Weights of a small GPT-style language model, trained from scratch on English Wikipedia: 11 layers, capped logits.
Each number is 50 + 12 x the weight over the matrix's rms, rounded and kept within 0 to 99. Layers, rows and columns count from 0.

# layer 3 MLP up, 1344x512, rms 0.0826, rows 629-647, columns 384-511
44 57 54 39 76 49 46 61 53 52 70 41 41 49 45 63 50 39 35 42 53 49 41 45 46 47 58 47 31 40 52 42 64 50 50 39 67 50 48 53 41 42 51 61 48 42 47 53 27 39 69 49 82 58 34 39 69 49 31 39 43 51 45 46 64 49 37 36 53 51 38 47 51 55 53 39 53 50 30 62 41 62 46 44 49 52 66 51 39 57 35 59 32 45 53 54 75 78 35 43 33 61 50 41 53 45 45 63 44 52 58 51 39 63 43 59 59 53 42 58 43 66 45 24 41 38 53 43
64 41 47 74 52 53 39 33 31 47 43 38 47 52 60 41 39 43 56 57 70 45 50 75 49 58 50 57 49 50 37 33 48 53 28 61 58 40 39 34 54 49 51 30 37 52 59 50 55 61 37 48 47 45 51 53 37 60 58 39 50 59 58 69 36 43 57 44 60 45 52 40 38 47 58 37 68 44 31 54 40 48 85 70 32 55 47 52 52 32 56 39 54 31 50 57 77 44 52 67 54 37 37 54 30 50 34 48 65 42 65 31 48 32 41 60 57 50 86 58 59 43 62 46 74 46 49 55
48 54 58 48 51 72 47 60 45 61 39 65 52 41 19 55 55 57 50 52 42 42 64 41 59 46 31 76 32 57 49 31 66 45 55 38 61 61 45 51 50 48 30 64 56 44 45 46 53 45 37 48 52 58 50 48 67 40 40 34 51 43 49 51 27 52 33 48 66 39 60 54 61 55 57 57 49 57 51 52 46 46 35 73 32 50 54 41 49 68 43 41 43 49 58 59 55 36 41 51 49 30 41 36 67 42 39 50 54 39 35 56 65 49 61 55 62 59 38 71 68 50 44 70 47 52 40 55
52 61 55 54 67 57 41 41 41 58 51 57 65 48 53 35 44 43 54 47 53 59 55 59 53 47 37 30 76 68 61 43 52 51 36 42 31 74 68 37 43 69 47 41 38 49 33 50 50 38 58 68 51 58 31 55 63 81 58 59 39 56 52 47 48 51 58 47 59 72 36 45 33 40 73 65 52 80 69 50 67 21 49 66 46 36 57 53 56 60 41 18 45 28 46 44 44 62 67 33 67 62 60 34 61 47 41 45 49 61 28 61 54 57 59 41 47 43 82 55 45 28 41 41 61 35 59 62
41 52 72 47 62 44 60 23 47 47 60 61 50 49 53 44 32 60 37 62 67 22 48 35 52 32 48 59 58 40 69 52 61 39 64 54 53 57 27 74 50 64 62 68 41 60 46 37 32 48 38 56 33 41 53 46 58 68 44 47 31 28 51 60 49 51 49 53 55 19 31 38 59 37 39 24 45 44 43 46 42 48 33 61 47 40 44 84 62 44 37 44 71 54 40 62 55 40 63 66 26 57 40 35 44 41 53 73 29 63 37 41 54 59 46 56 55 40 30 47 46 48 48 31 62 45 34 48
39 73 53 46 40 38 54 64 66 74 50 67 46 48 68 55 56 60 56 65 45 55 26 66 54 49 40 46 62 32 57 51 40 65 45 34 52 40 56 49 35 66 54 65 54 39 49 51 62 51 33 31 57 54 85 60 60 47 58 35 41 54 50 36 39 34 56 64 72 58 73 37 49 51 41 43 57 31 41 59 73 67 61 35 32 52 63 68 51 45 30 74 67 33 64 36 56 43 58 80 49 47 51 56 35 58 51 52 38 61 47 33 40 62 54 51 54 39 54 64 52 51 48 55 64 50 66 58
37 60 25 76 68 61 43 36 43 63 47 55 53 33 56 38 49 49 61 48 38 36 66 49 60 56 53 85 28 50 52 50 66 56 32 54 56 60 27 40 59 46 66 62 54 65 60 59 54 37 42 53 66 58 40 62 29 72 31 25 55 38 48 62 34 47 59 29 51 47 60 35 27 40 22 58 72 56 59 41 57 49 45 38 56 75 50 58 47 49 86 57 19 52 39 69 31 53 55 20 46 68 50 55 40 64 27 75 46 64 46 60 43 54 67 44 62 57 33 48 39 42 48 42 49 51 40 60
56 30 58 47 61 39 24 31 61 28 55 61 27 52 59 55 35 31 48 53 56 43 47 50 62 47 52 52 48 59 49 61 64 60 59 58 53 22 35 62 50 46 46 66 65 65 65 43 38 69 38 55 47 49 52 63 52 47 42 50 41 63 48 29 60 53 34 48 75 34 48 40 48 54 58 68 57 55 37 68 38 52 45 59 24 65 57 31 62 71 41 55 51 52 33 69 45 60 51 37 62 44 50 53 51 56 29 48 64 52 50 39 46 36 67 44 49 50 45 34 64 27 57 21 66 69 25 53
42 46 37 66 53 44 73 68 52 45 45 41 57 55 47 39 64 49 23 57 74 37 42 29 51 41 62 38 41 43 43 54 39 57 49 43 28 57 67 74 54 53 54 38 36 59 28 37 40 79 38 43 37 35 52 60 29 55 52 68 48 60 51 62 55 54 47 55 28 47 67 48 57 34 45 76 63 45 31 61 53 50 38 49 42 46 24 32 47 56 67 41 62 34 43 48 54 65 62 25 15 73 60 63 40 77 43 26 69 62 34 47 47 35 44 62 22 42 40 36 43 61 32 51 48 47 54 52
71 43 18 55 68 54 39 59 43 53 36 40 49 38 52 71 63 49 73 54 36 44 43 54 48 43 65 63 42 37 45 53 42 48 58 41 34 57 57 60 48 54 63 54 54 45 50 30 34 42 64 52 47 69 43 43 35 64 59 43 34 29 39 34 49 39 63 60 50 40 45 51 50 38 55 45 45 37 39 46 42 64 55 69 37 67 62 56 48 79 55 44 52 65 43 36 61 47 55 33 43 54 41 52 46 40 20 45 54 43 65 44 60 26 49 42 71 66 62 53 44 59 57 48 50 57 40 62
42 33 47 48 71 45 43 40 56 65 58 53 63 53 44 56 49 49 30 69 22 60 37 59 52 49 60 57 53 49 48 68 52 54 71 41 51 36 50 52 64 39 78 45 37 52 60 33 42 54 42 35 28 57 63 23 37 50 46 47 60 61 36 52 43 63 41 49 39 46 50 59 48 57 61 33 42 50 51 40 52 39 58 63 57 50 35 37 71 18 60 53 54 29 18 56 46 38 74 43 56 38 46 45 51 55 48 50 40 35 58 50 42 36 33 43 61 68 49 63 50 46 53 55 42 46 54 31
43 32 70 64 52 19 31 67 47 56 69 34 51 59 53 52 39 49 77 40 35 57 34 52 50 70 61 53 57 71 50 55 62 44 43 59 67 63 40 35 39 48 36 35 53 51 54 56 62 43 49 71 70 51 48 58 41 47 55 53 46 53 48 58 47 49 44 58 72 51 38 45 44 48 44 41 41 59 60 37 34 48 36 63 39 33 69 38 59 64 38 33 50 53 52 33 18 60 52 56 49 30 71 41 54 44 33 57 51 59 39 51 39 57 50 60 57 47 55 31 72 38 42 43 59 54 52 53
35 58 43 56 75 42 55 62 59 41 52 77 40 29 37 43 49 31 46 61 39 55 43 48 46 69 43 46 52 52 58 38 62 29 67 64 44 55 48 49 72 59 57 43 33 33 38 50 60 48 49 51 46 08 39 41 68 41 62 54 40 44 51 71 46 66 65 49 41 66 38 48 42 41 39 44 52 55 33 62 39 66 62 58 30 61 51 58 58 60 39 65 46 65 46 59 56 32 50 32 50 69 54 28 45 43 37 62 60 63 39 51 41 37 52 49 52 44 22 23 40 33 30 47 49 53 52 61
59 34 61 70 63 64 37 49 43 00 19 41 64 50 65 46 31 50 49 42 62 69 53 52 48 43 41 36 26 62 25 29 60 40 56 73 67 46 28 28 63 37 66 27 65 58 57 47 28 50 33 52 50 50 44 51 49 48 62 42 38 60 48 15 48 46 49 48 42 38 42 77 64 58 47 63 42 42 38 55 56 37 53 51 51 54 35 63 29 55 50 56 49 52 39 26 75 52 48 72 46 42 48 53 31 58 60 58 19 48 16 64 47 72 54 45 69 48 39 64 59 68 45 38 48 46 47 25
45 56 58 57 46 68 59 56 73 73 60 38 45 39 37 19 32 25 38 53 62 47 12 64 38 57 53 37 64 64 16 22 47 46 43 59 52 64 53 36 40 55 38 38 67 43 55 55 46 44 38 38 79 44 46 54 68 39 53 62 70 53 37 61 45 57 53 44 55 40 55 47 51 52 60 61 72 65 40 46 42 33 33 59 60 50 71 71 56 59 39 51 42 49 66 43 49 66 59 37 45 51 43 59 56 51 59 69 52 39 31 56 38 46 43 55 67 48 53 69 49 64 72 30 33 50 54 42
48 37 50 47 47 62 59 22 53 50 68 54 59 43 46 57 56 51 43 52 55 58 38 43 27 38 41 45 47 58 57 68 40 48 37 48 44 45 36 81 49 43 59 50 49 22 42 58 54 40 58 48 48 48 42 49 25 56 41 46 62 61 39 46 51 65 41 64 53 37 67 64 41 70 60 25 45 55 65 51 68 51 50 34 58 44 60 51 44 32 46 39 67 61 42 37 37 50 42 65 42 62 52 48 43 50 62 43 28 64 41 29 61 46 69 70 42 41 35 65 40 61 31 58 57 68 41 41
64 58 43 35 49 63 62 50 61 67 44 40 34 41 60 77 55 39 58 29 33 51 61 52 47 52 27 63 65 42 40 36 44 72 56 44 50 58 49 39 51 60 38 50 68 42 57 73 59 48 31 55 68 38 42 50 40 31 43 61 46 54 52 55 53 60 62 45 35 17 39 61 45 73 33 28 29 39 50 47 61 83 49 66 22 27 37 45 37 52 57 37 41 35 41 82 46 50 33 59 59 42 58 51 56 46 52 35 38 38 49 48 45 63 40 60 59 48 54 87 56 54 55 56 66 58 31 46
34 67 47 41 54 61 28 57 25 37 46 34 41 41 32 38 46 36 52 42 38 32 48 40 67 40 23 70 29 39 60 38 52 19 67 23 54 57 25 50 39 33 33 73 55 44 72 43 66 41 60 51 53 55 46 53 45 50 29 48 58 41 70 52 49 53 57 40 54 47 74 40 74 42 74 57 26 46 71 54 68 55 50 53 46 61 51 69 49 39 54 55 77 54 39 57 41 38 51 56 63 36 56 43 35 50 32 35 48 61 56 41 33 59 28 57 74 51 71 54 55 42 34 71 40 65 31 58
47 43 50 44 57 57 51 57 59 57 49 65 51 57 62 61 69 65 67 57 44 76 80 53 50 51 59 48 37 72 47 65 31 54 53 46 63 55 48 64 47 43 45 47 46 50 59 49 38 77 52 65 56 51 65 53 65 32 40 51 66 68 66 60 48 33 65 47 67 50 60 16 68 50 24 45 65 59 37 39 31 37 71 37 58 60 58 78 43 28 71 50 40 31 49 61 52 48 38 53 45 55 46 52 24 57 59 26 60 84 50 40 51 36 74 58 34 54 53 40 62 55 51 77 46 37 40 43
# layer 3 MLP down (transposed), 1344x512, rms 0.0486, rows 629-646, columns 384-511
80 51 41 54 36 50 60 69 48 58 51 49 44 63 24 56 53 55 50 51 48 47 37 59 37 64 41 45 67 64 55 57 47 55 56 42 27 58 69 53 43 43 63 68 64 47 33 68 77 65 57 58 24 42 32 27 51 37 54 59 51 25 24 61 49 60 51 63 50 51 55 64 41 44 77 62 45 46 44 69 52 74 53 31 64 69 45 51 50 46 41 48 57 49 44 50 52 55 61 60 36 43 59 65 56 52 45 46 55 48 60 34 37 37 37 45 38 66 75 54 25 31 34 45 47 56 41 40
68 35 63 48 40 65 38 28 34 65 57 40 40 65 55 42 73 40 56 51 52 39 66 49 57 80 38 35 33 56 60 61 55 31 61 37 34 45 53 41 53 44 36 38 30 46 47 55 53 58 42 36 44 50 36 60 51 65 61 50 66 41 35 66 50 47 53 49 51 52 64 38 55 67 45 55 56 51 37 75 45 52 43 42 52 58 38 58 49 49 19 55 53 40 48 64 64 57 53 30 54 60 48 44 81 46 52 62 56 31 63 46 58 58 63 74 38 46 65 54 33 31 44 55 50 63 29 54
63 59 55 65 41 53 65 40 39 58 64 42 56 48 56 52 41 47 56 41 55 51 35 56 43 62 60 32 63 70 51 53 48 39 53 44 47 44 35 44 43 30 71 45 43 51 48 63 40 46 69 65 44 41 39 43 26 61 61 41 49 58 41 28 48 61 59 62 56 47 44 43 54 53 57 60 49 46 53 52 66 65 41 34 58 35 45 65 50 60 52 58 49 36 72 38 63 32 41 35 42 48 39 36 50 61 35 57 45 49 42 52 33 62 43 42 62 46 52 41 34 61 54 42 54 47 66 55
49 43 44 45 49 64 80 36 62 62 58 57 51 57 58 56 45 31 17 51 61 50 54 57 60 55 73 31 60 59 65 47 62 69 43 39 39 67 62 57 68 55 47 33 36 47 51 41 53 49 45 57 35 63 42 45 49 72 49 47 44 53 44 79 32 60 59 33 27 48 46 53 20 43 56 55 39 40 39 55 37 52 64 21 36 73 36 55 45 47 56 44 48 48 58 58 39 57 44 52 58 37 48 66 22 61 40 63 79 78 48 48 36 50 57 64 63 64 46 61 64 40 51 56 66 43 68 75
51 67 49 47 68 52 43 58 57 62 45 52 52 63 58 79 35 56 58 55 32 71 74 54 66 56 24 61 44 63 53 64 43 65 28 34 62 61 47 56 59 57 44 40 60 50 45 40 63 52 47 67 41 59 62 48 45 82 51 42 41 67 44 69 42 56 41 42 56 40 63 52 34 60 54 60 36 50 62 39 54 42 77 40 53 33 53 62 49 31 64 51 10 37 40 48 49 57 66 62 69 51 62 59 38 29 52 55 43 37 57 34 58 42 48 53 48 54 58 57 47 51 37 48 63 38 36 41
55 55 61 28 48 27 56 37 40 49 34 14 48 38 50 40 53 45 49 50 45 65 56 34 35 47 26 48 62 58 42 45 59 50 52 34 63 50 34 50 59 57 41 50 46 67 39 57 23 69 51 43 55 30 69 37 42 34 57 51 59 41 59 43 78 66 55 26 27 37 65 56 51 48 56 54 65 89 53 46 63 53 46 48 56 62 69 51 52 34 63 49 34 56 50 61 52 47 61 61 46 51 53 61 44 62 42 45 43 54 61 50 59 36 40 45 79 45 41 48 54 24 64 46 54 52 47 38
43 53 57 36 29 35 42 50 28 58 48 58 54 52 39 51 33 62 48 49 53 45 42 67 61 66 38 69 54 53 49 49 47 50 43 66 52 29 63 68 67 48 52 64 60 44 55 55 62 52 57 53 50 69 54 75 31 50 47 66 48 63 40 62 23 71 58 54 52 51 59 45 60 65 52 31 48 55 59 39 56 62 63 60 48 59 39 46 40 56 36 43 58 40 56 44 37 63 53 59 75 44 60 44 56 51 66 38 29 39 45 59 47 63 60 61 66 70 64 62 59 62 43 48 59 61 64 35
42 40 34 74 74 48 50 37 73 31 50 51 46 79 54 59 46 53 44 32 34 73 54 34 44 49 54 80 51 63 46 45 25 60 38 49 58 31 61 71 52 70 53 28 33 40 39 57 73 72 43 66 73 59 58 39 28 57 63 64 42 54 64 46 28 23 57 72 50 41 59 43 47 55 61 39 51 45 64 56 64 52 55 43 70 45 37 77 64 54 65 53 56 55 58 25 66 43 64 33 42 64 58 53 71 56 57 78 49 46 44 38 60 44 47 58 63 62 44 75 48 43 69 62 45 28 65 51
59 50 59 55 46 46 29 56 53 49 46 58 40 49 47 57 44 62 76 58 54 40 54 42 57 55 66 34 50 59 51 43 66 52 44 28 55 62 43 30 45 40 29 50 39 65 46 49 57 42 49 44 67 47 61 50 62 73 30 50 44 38 51 35 48 29 85 42 78 47 39 49 46 62 52 51 41 59 60 42 51 59 63 59 42 60 46 60 57 74 44 50 25 64 50 63 44 48 39 52 41 32 63 46 63 56 70 41 36 47 35 56 40 63 49 31 59 64 55 60 46 38 38 39 53 63 65 45
39 42 44 62 47 42 37 48 50 36 53 58 83 47 42 41 62 52 67 57 62 56 43 61 50 60 26 70 49 47 53 35 42 50 40 30 57 69 50 39 45 70 59 46 50 47 66 59 54 45 69 49 51 55 55 46 51 40 52 28 35 55 44 67 53 45 67 34 52 59 72 40 55 41 56 59 54 45 17 50 54 27 41 41 65 56 67 49 45 25 53 45 52 51 55 46 42 58 43 32 42 47 80 31 39 32 49 55 45 51 43 33 33 42 55 49 52 51 29 54 40 50 52 45 26 73 65 40
47 61 41 55 78 44 72 55 53 43 49 39 54 51 48 32 67 45 63 35 40 34 63 54 44 59 31 32 46 39 41 42 46 36 52 45 52 33 51 34 51 69 22 70 49 47 34 59 50 44 48 21 76 58 47 51 35 37 35 37 48 51 65 62 35 37 61 47 51 77 57 43 44 57 58 46 50 69 51 46 64 56 40 57 50 47 63 59 28 74 35 59 48 86 64 51 53 52 38 67 67 45 51 54 43 43 45 42 56 66 29 47 71 50 63 40 42 47 66 56 44 59 57 34 48 49 53 51
58 41 39 50 61 65 51 43 44 35 58 56 47 51 66 58 39 38 30 51 54 43 59 41 70 54 58 53 45 31 20 51 46 34 67 37 29 54 48 40 66 50 50 31 47 46 49 41 55 67 53 39 49 40 42 50 40 45 51 39 61 53 48 47 50 42 48 51 58 43 41 33 65 52 40 42 59 53 47 59 55 48 58 37 60 50 61 36 54 44 40 37 56 62 38 61 57 52 43 45 50 51 43 48 30 18 61 34 48 52 60 67 40 36 52 54 53 57 48 58 53 46 42 46 37 36 43 20
44 49 36 49 50 56 30 61 63 60 50 50 49 62 49 70 69 38 52 62 59 22 40 42 50 32 64 71 70 70 54 66 54 53 44 38 51 48 36 49 39 55 43 49 36 76 33 47 47 49 54 58 55 74 52 65 48 45 46 74 36 61 52 61 41 53 26 64 40 50 57 53 61 44 55 36 54 55 42 31 59 33 57 46 77 44 14 43 37 52 43 62 43 45 43 62 17 52 66 29 50 47 71 60 57 49 33 54 45 91 54 42 24 59 63 67 40 59 41 61 50 45 47 52 45 53 57 44
55 51 57 46 53 43 84 25 30 45 51 54 57 52 50 68 64 44 59 25 25 84 39 69 45 49 54 74 66 54 51 47 37 67 42 59 67 43 34 44 29 58 37 46 32 51 51 72 46 65 55 71 37 41 30 64 48 60 56 38 25 66 76 51 52 70 34 40 59 45 55 53 42 39 45 26 46 66 44 29 44 46 55 42 49 49 63 33 48 38 43 31 66 56 44 50 65 00 60 59 62 62 64 63 51 27 23 37 51 56 46 67 61 54 49 44 38 46 63 22 50 41 48 82 61 45 43 77
38 41 53 64 53 49 51 53 51 60 65 53 77 28 52 37 60 42 36 39 50 50 44 41 47 59 47 52 56 48 31 47 38 53 53 34 41 47 37 44 48 39 52 23 46 51 48 60 38 55 56 64 59 43 48 68 44 35 20 40 43 49 67 67 43 57 55 51 48 50 49 75 41 17 52 61 41 20 44 58 26 34 49 57 51 63 52 35 61 40 55 51 32 39 61 61 45 66 30 46 74 48 56 55 53 38 59 30 41 50 38 44 64 66 43 63 43 52 42 41 56 58 43 35 20 37 59 43
57 44 36 62 56 53 35 49 57 35 42 54 50 47 35 76 53 44 58 68 23 55 49 56 61 46 44 46 63 33 57 57 75 61 48 53 57 49 37 38 44 60 21 30 56 42 37 48 27 51 27 56 43 31 58 62 38 50 68 39 37 49 60 48 53 78 60 40 55 53 68 32 57 52 55 48 47 45 71 55 45 54 50 49 54 44 33 43 41 42 56 52 31 55 41 33 45 53 51 44 48 59 68 35 63 54 33 68 54 53 41 38 54 67 37 39 52 79 51 52 41 38 42 53 55 58 40 48
51 41 54 44 59 43 51 57 83 50 59 51 72 49 37 37 46 32 55 67 65 62 57 33 55 18 50 68 46 70 48 55 54 52 37 61 65 69 45 34 60 76 38 49 58 34 36 23 22 42 42 57 67 62 45 58 46 40 66 46 64 64 49 42 61 52 30 57 58 37 45 32 61 51 73 48 25 35 45 45 61 22 38 60 55 56 63 71 50 62 53 61 57 20 36 48 53 77 72 56 67 64 36 77 43 44 53 43 40 50 39 67 57 78 57 32 44 67 58 30 55 63 49 56 56 69 50 31
45 65 33 62 50 70 56 40 60 47 61 47 51 66 32 44 40 66 51 54 49 79 86 43 61 31 50 64 19 53 46 62 38 40 43 53 56 36 41 52 53 41 37 43 54 32 42 47 46 54 40 53 52 43 37 47 51 67 44 45 39 60 68 61 37 52 63 50 76 48 61 39 52 48 36 47 53 46 59 62 39 40 41 52 55 58 32 27 54 50 57 45 49 64 38 35 52 35 51 48 31 43 36 55 48 59 50 26 56 61 33 51 47 41 49 39 45 45 68 46 56 54 63 38 54 42 69 51
# layer 3 MLP gate, 1344x512, rms 0.0789, rows 630-647, columns 384-511
55 47 55 72 21 64 45 57 45 41 47 22 53 53 60 52 56 73 47 62 54 44 36 53 67 36 50 34 64 70 55 60 47 56 64 56 57 47 39 53 26 45 41 43 49 41 42 56 61 69 51 31 50 33 48 68 44 45 38 56 41 57 43 54 55 50 41 45 51 60 45 62 45 42 52 35 41 67 41 43 52 39 40 31 38 60 58 61 46 37 41 33 73 51 41 40 40 40 22 77 68 57 14 60 51 61 66 42 61 38 49 46 58 41 26 46 41 59 57 33 41 51 61 62 42 56 53 32
45 51 45 50 46 45 45 56 50 57 39 58 31 64 56 44 56 32 42 56 36 38 62 38 83 52 60 58 26 55 45 30 23 30 49 35 44 72 46 41 35 50 54 33 64 50 32 45 68 60 58 46 50 54 41 40 44 56 38 47 62 34 33 45 70 42 51 51 52 40 39 50 61 57 60 32 51 50 50 55 36 57 40 54 55 58 58 49 37 50 48 51 55 64 42 59 43 50 53 44 39 61 57 54 53 40 68 30 46 60 55 61 66 62 45 76 39 39 46 56 59 45 55 54 47 41 48 38
37 47 45 53 20 29 46 52 31 51 41 79 65 51 70 43 48 46 45 57 45 41 39 67 54 61 43 33 65 55 61 56 44 36 57 61 30 50 38 69 57 27 83 48 55 43 38 41 37 52 63 56 58 61 45 42 55 47 58 33 41 48 60 43 55 55 61 47 55 39 50 42 58 41 47 59 40 54 46 65 49 53 49 52 65 43 59 54 58 48 51 33 70 47 60 44 41 66 50 60 50 55 59 31 48 55 69 28 38 61 46 61 38 68 58 52 64 31 59 62 72 38 64 50 60 40 70 32
56 27 33 53 66 48 62 51 42 60 50 53 46 44 70 50 67 50 45 40 33 50 34 51 63 57 55 72 53 53 70 40 43 56 41 35 66 66 63 37 43 37 53 38 55 36 46 47 49 58 38 55 55 33 45 70 44 61 50 60 53 47 52 68 42 42 35 34 47 68 51 43 46 34 52 43 45 68 43 43 40 56 51 52 48 38 61 64 70 37 51 45 56 48 49 57 62 39 56 56 49 54 42 34 51 83 50 41 37 51 55 66 45 68 62 39 67 42 58 59 40 43 39 62 57 42 61 55
42 65 34 68 47 34 48 56 48 53 51 71 47 35 54 73 53 54 42 62 55 50 68 68 39 40 37 47 49 49 64 43 40 50 58 48 65 53 47 46 63 66 65 46 42 54 50 68 66 70 40 76 44 39 62 43 62 41 36 69 45 57 54 58 32 32 33 35 58 53 54 40 53 36 54 54 21 44 50 70 61 59 36 29 57 45 50 45 63 56 32 52 57 67 51 75 60 53 38 52 56 46 47 34 44 57 42 60 28 67 52 55 54 44 63 44 73 43 43 56 39 57 42 45 47 45 63 58
49 44 60 56 44 49 50 33 40 53 67 45 48 42 49 58 58 48 64 66 35 65 39 65 47 50 46 38 48 53 51 57 27 81 38 36 47 36 59 54 52 53 37 45 58 55 61 59 45 44 40 48 52 72 41 42 33 47 43 70 53 72 65 57 11 61 41 47 34 32 42 57 57 55 51 69 41 53 44 47 31 74 54 49 58 38 56 61 44 45 42 42 42 45 27 58 37 63 64 41 58 56 47 75 63 68 43 51 40 56 78 50 36 40 41 52 57 76 44 60 61 33 38 50 51 55 52 42
58 46 47 63 38 62 51 66 50 44 37 43 71 30 74 54 39 30 45 59 66 36 71 49 48 43 58 44 62 45 84 38 51 42 45 54 37 59 59 75 28 50 62 40 60 35 24 56 50 26 42 50 54 60 65 37 54 31 60 32 73 51 53 37 70 39 39 43 47 53 37 64 61 44 43 50 53 46 32 72 67 54 36 68 36 45 53 57 47 66 51 59 57 65 47 68 27 65 52 58 33 40 29 62 59 50 71 51 28 65 43 46 55 35 41 48 61 56 51 53 43 50 77 50 24 33 52 30
40 47 39 51 66 52 44 46 64 34 49 66 54 46 39 57 54 40 28 59 64 56 36 57 74 67 52 52 55 53 79 54 49 46 44 60 51 50 43 57 63 69 31 71 46 57 45 66 62 53 47 48 61 58 55 44 48 52 41 81 50 27 42 59 51 47 61 45 37 32 34 54 64 21 49 40 45 41 69 38 58 41 48 52 63 55 44 64 32 71 59 50 46 60 29 50 52 57 60 53 57 55 53 44 55 45 41 49 35 58 47 49 47 37 52 38 73 65 57 39 51 50 37 41 61 46 46 61
65 48 43 50 54 60 68 54 62 46 44 44 70 55 48 55 41 52 45 62 37 36 68 47 44 53 64 44 66 52 56 55 46 69 49 52 41 33 53 52 28 55 53 40 42 47 89 46 62 25 56 68 49 30 51 65 72 36 52 68 49 54 57 21 51 49 44 62 54 54 37 67 42 31 43 61 62 13 35 51 63 52 45 39 49 56 31 46 34 42 51 36 52 34 56 47 45 54 45 48 30 51 74 32 40 49 66 47 40 59 41 39 44 59 34 49 59 56 48 35 38 39 59 61 60 32 23 59
37 61 52 48 63 48 57 55 51 44 38 40 53 46 49 45 56 49 71 40 59 53 44 41 53 60 43 63 54 36 42 37 67 58 56 42 53 57 42 30 47 47 48 53 43 61 30 49 50 33 50 48 66 36 39 48 42 38 51 39 49 39 57 44 45 52 60 49 55 49 77 44 53 54 48 41 54 57 62 56 44 54 64 47 30 58 62 48 37 68 38 52 59 62 57 41 63 35 44 43 51 36 46 55 37 34 41 67 49 43 52 53 56 46 55 49 49 47 39 45 38 69 52 44 48 53 50 53
47 45 67 68 60 29 32 46 37 72 23 50 57 49 32 44 67 45 55 58 56 55 58 54 59 35 63 50 80 56 47 40 43 41 40 37 52 46 74 48 54 42 68 62 50 80 74 48 57 34 66 39 82 39 65 50 50 66 50 54 49 59 55 50 50 61 49 46 77 55 45 51 49 40 49 59 49 55 46 43 40 56 43 60 62 35 20 48 66 35 50 54 41 68 35 19 41 59 38 40 59 49 64 47 35 54 64 72 39 42 43 55 45 55 15 53 49 30 88 52 50 39 50 50 54 70 53 34
30 46 58 66 54 62 59 37 57 27 56 49 76 59 44 32 44 55 40 38 62 46 54 48 54 68 42 56 56 42 58 54 44 40 38 55 57 49 64 62 56 57 38 42 45 50 79 47 48 37 35 43 64 52 60 33 56 64 44 57 44 34 50 42 46 49 30 42 38 50 58 38 72 53 43 75 42 36 54 29 25 51 44 44 50 49 71 58 56 58 61 58 50 60 35 46 53 36 58 40 52 43 53 46 56 59 24 43 53 64 48 45 53 58 58 48 45 58 47 62 35 59 49 39 45 55 44 38
62 61 36 52 66 46 60 62 58 48 74 66 63 34 43 64 58 70 52 45 62 32 66 54 43 24 48 32 30 66 68 49 60 56 77 62 48 44 55 39 58 52 47 63 45 52 55 58 49 35 45 48 70 54 55 44 57 40 48 42 40 68 39 67 37 50 85 48 68 42 61 62 39 52 67 63 52 52 12 62 60 38 41 47 43 90 44 78 46 35 56 36 53 59 54 77 33 58 46 65 54 61 54 37 30 75 50 49 39 54 55 50 61 57 36 49 47 44 58 68 64 49 49 49 56 40 32 40
49 25 35 47 53 56 56 63 56 39 40 46 59 64 58 61 55 58 37 39 47 63 55 50 47 41 39 36 53 44 67 60 65 48 49 47 36 61 52 67 57 52 44 38 47 67 47 57 39 47 46 50 52 52 44 32 49 40 38 62 57 50 70 53 51 48 55 34 65 48 43 46 61 29 32 48 56 38 52 66 45 47 74 66 59 58 69 41 66 30 60 15 69 21 52 52 49 60 35 57 40 58 33 51 46 62 43 56 55 45 54 45 46 77 67 51 41 23 47 51 57 43 46 47 53 54 33 55
62 31 54 62 43 46 47 56 55 46 50 37 41 70 51 76 57 61 45 49 63 60 53 62 39 50 61 44 50 52 33 41 71 33 50 65 22 36 52 45 23 25 52 54 53 61 59 49 43 66 46 71 57 69 31 41 63 49 40 42 43 69 47 57 47 52 43 33 43 30 29 48 53 60 45 54 52 76 65 60 46 43 59 53 59 71 38 67 45 48 73 51 53 48 73 61 73 42 54 57 47 58 49 42 59 43 52 40 59 60 55 48 46 47 62 62 47 46 34 71 39 41 29 60 61 60 56 45
53 43 59 52 41 52 60 56 65 42 56 60 47 19 56 50 34 38 64 50 21 50 43 50 55 35 51 66 55 35 51 59 63 55 68 55 50 47 51 47 79 54 40 50 56 42 39 73 41 78 42 61 57 51 51 71 45 53 56 44 51 41 66 33 48 38 50 41 43 37 55 68 33 62 57 45 12 47 61 40 60 40 72 43 01 45 60 67 70 31 42 67 44 27 39 50 41 45 75 67 44 70 59 60 21 45 39 84 44 50 51 58 43 66 60 30 22 52 47 43 49 54 59 47 50 76 41 52
42 51 60 43 46 50 33 44 39 48 53 62 43 40 68 70 60 54 40 57 58 65 58 51 28 67 72 33 32 43 60 59 43 54 48 20 48 59 21 47 35 44 27 49 52 39 42 60 65 94 54 49 49 65 68 31 48 17 57 50 49 66 56 72 35 39 58 48 74 26 42 49 49 47 46 27 60 58 35 50 66 72 28 68 48 64 41 56 45 26 60 59 66 57 45 69 62 62 53 38 39 74 41 56 48 62 58 55 59 59 48 64 32 38 47 65 72 36 33 35 49 71 57 54 50 45 45 47
38 22 64 64 43 36 52 66 52 40 36 45 07 67 35 60 64 60 48 46 51 60 54 48 45 35 75 47 65 78 78 55 51 50 62 72 29 69 44 53 72 35 62 39 41 50 48 53 48 59 70 43 53 54 60 58 64 53 61 47 50 59 46 34 62 48 56 68 33 29 43 32 72 43 34 57 43 43 39 62 51 51 57 59 70 63 42 36 60 60 34 64 37 38 55 32 64 36 30 24 44 48 39 67 39 69 60 61 29 56 49 56 52 42 60 81 56 57 34 27 49 52 61 38 43 24 82 61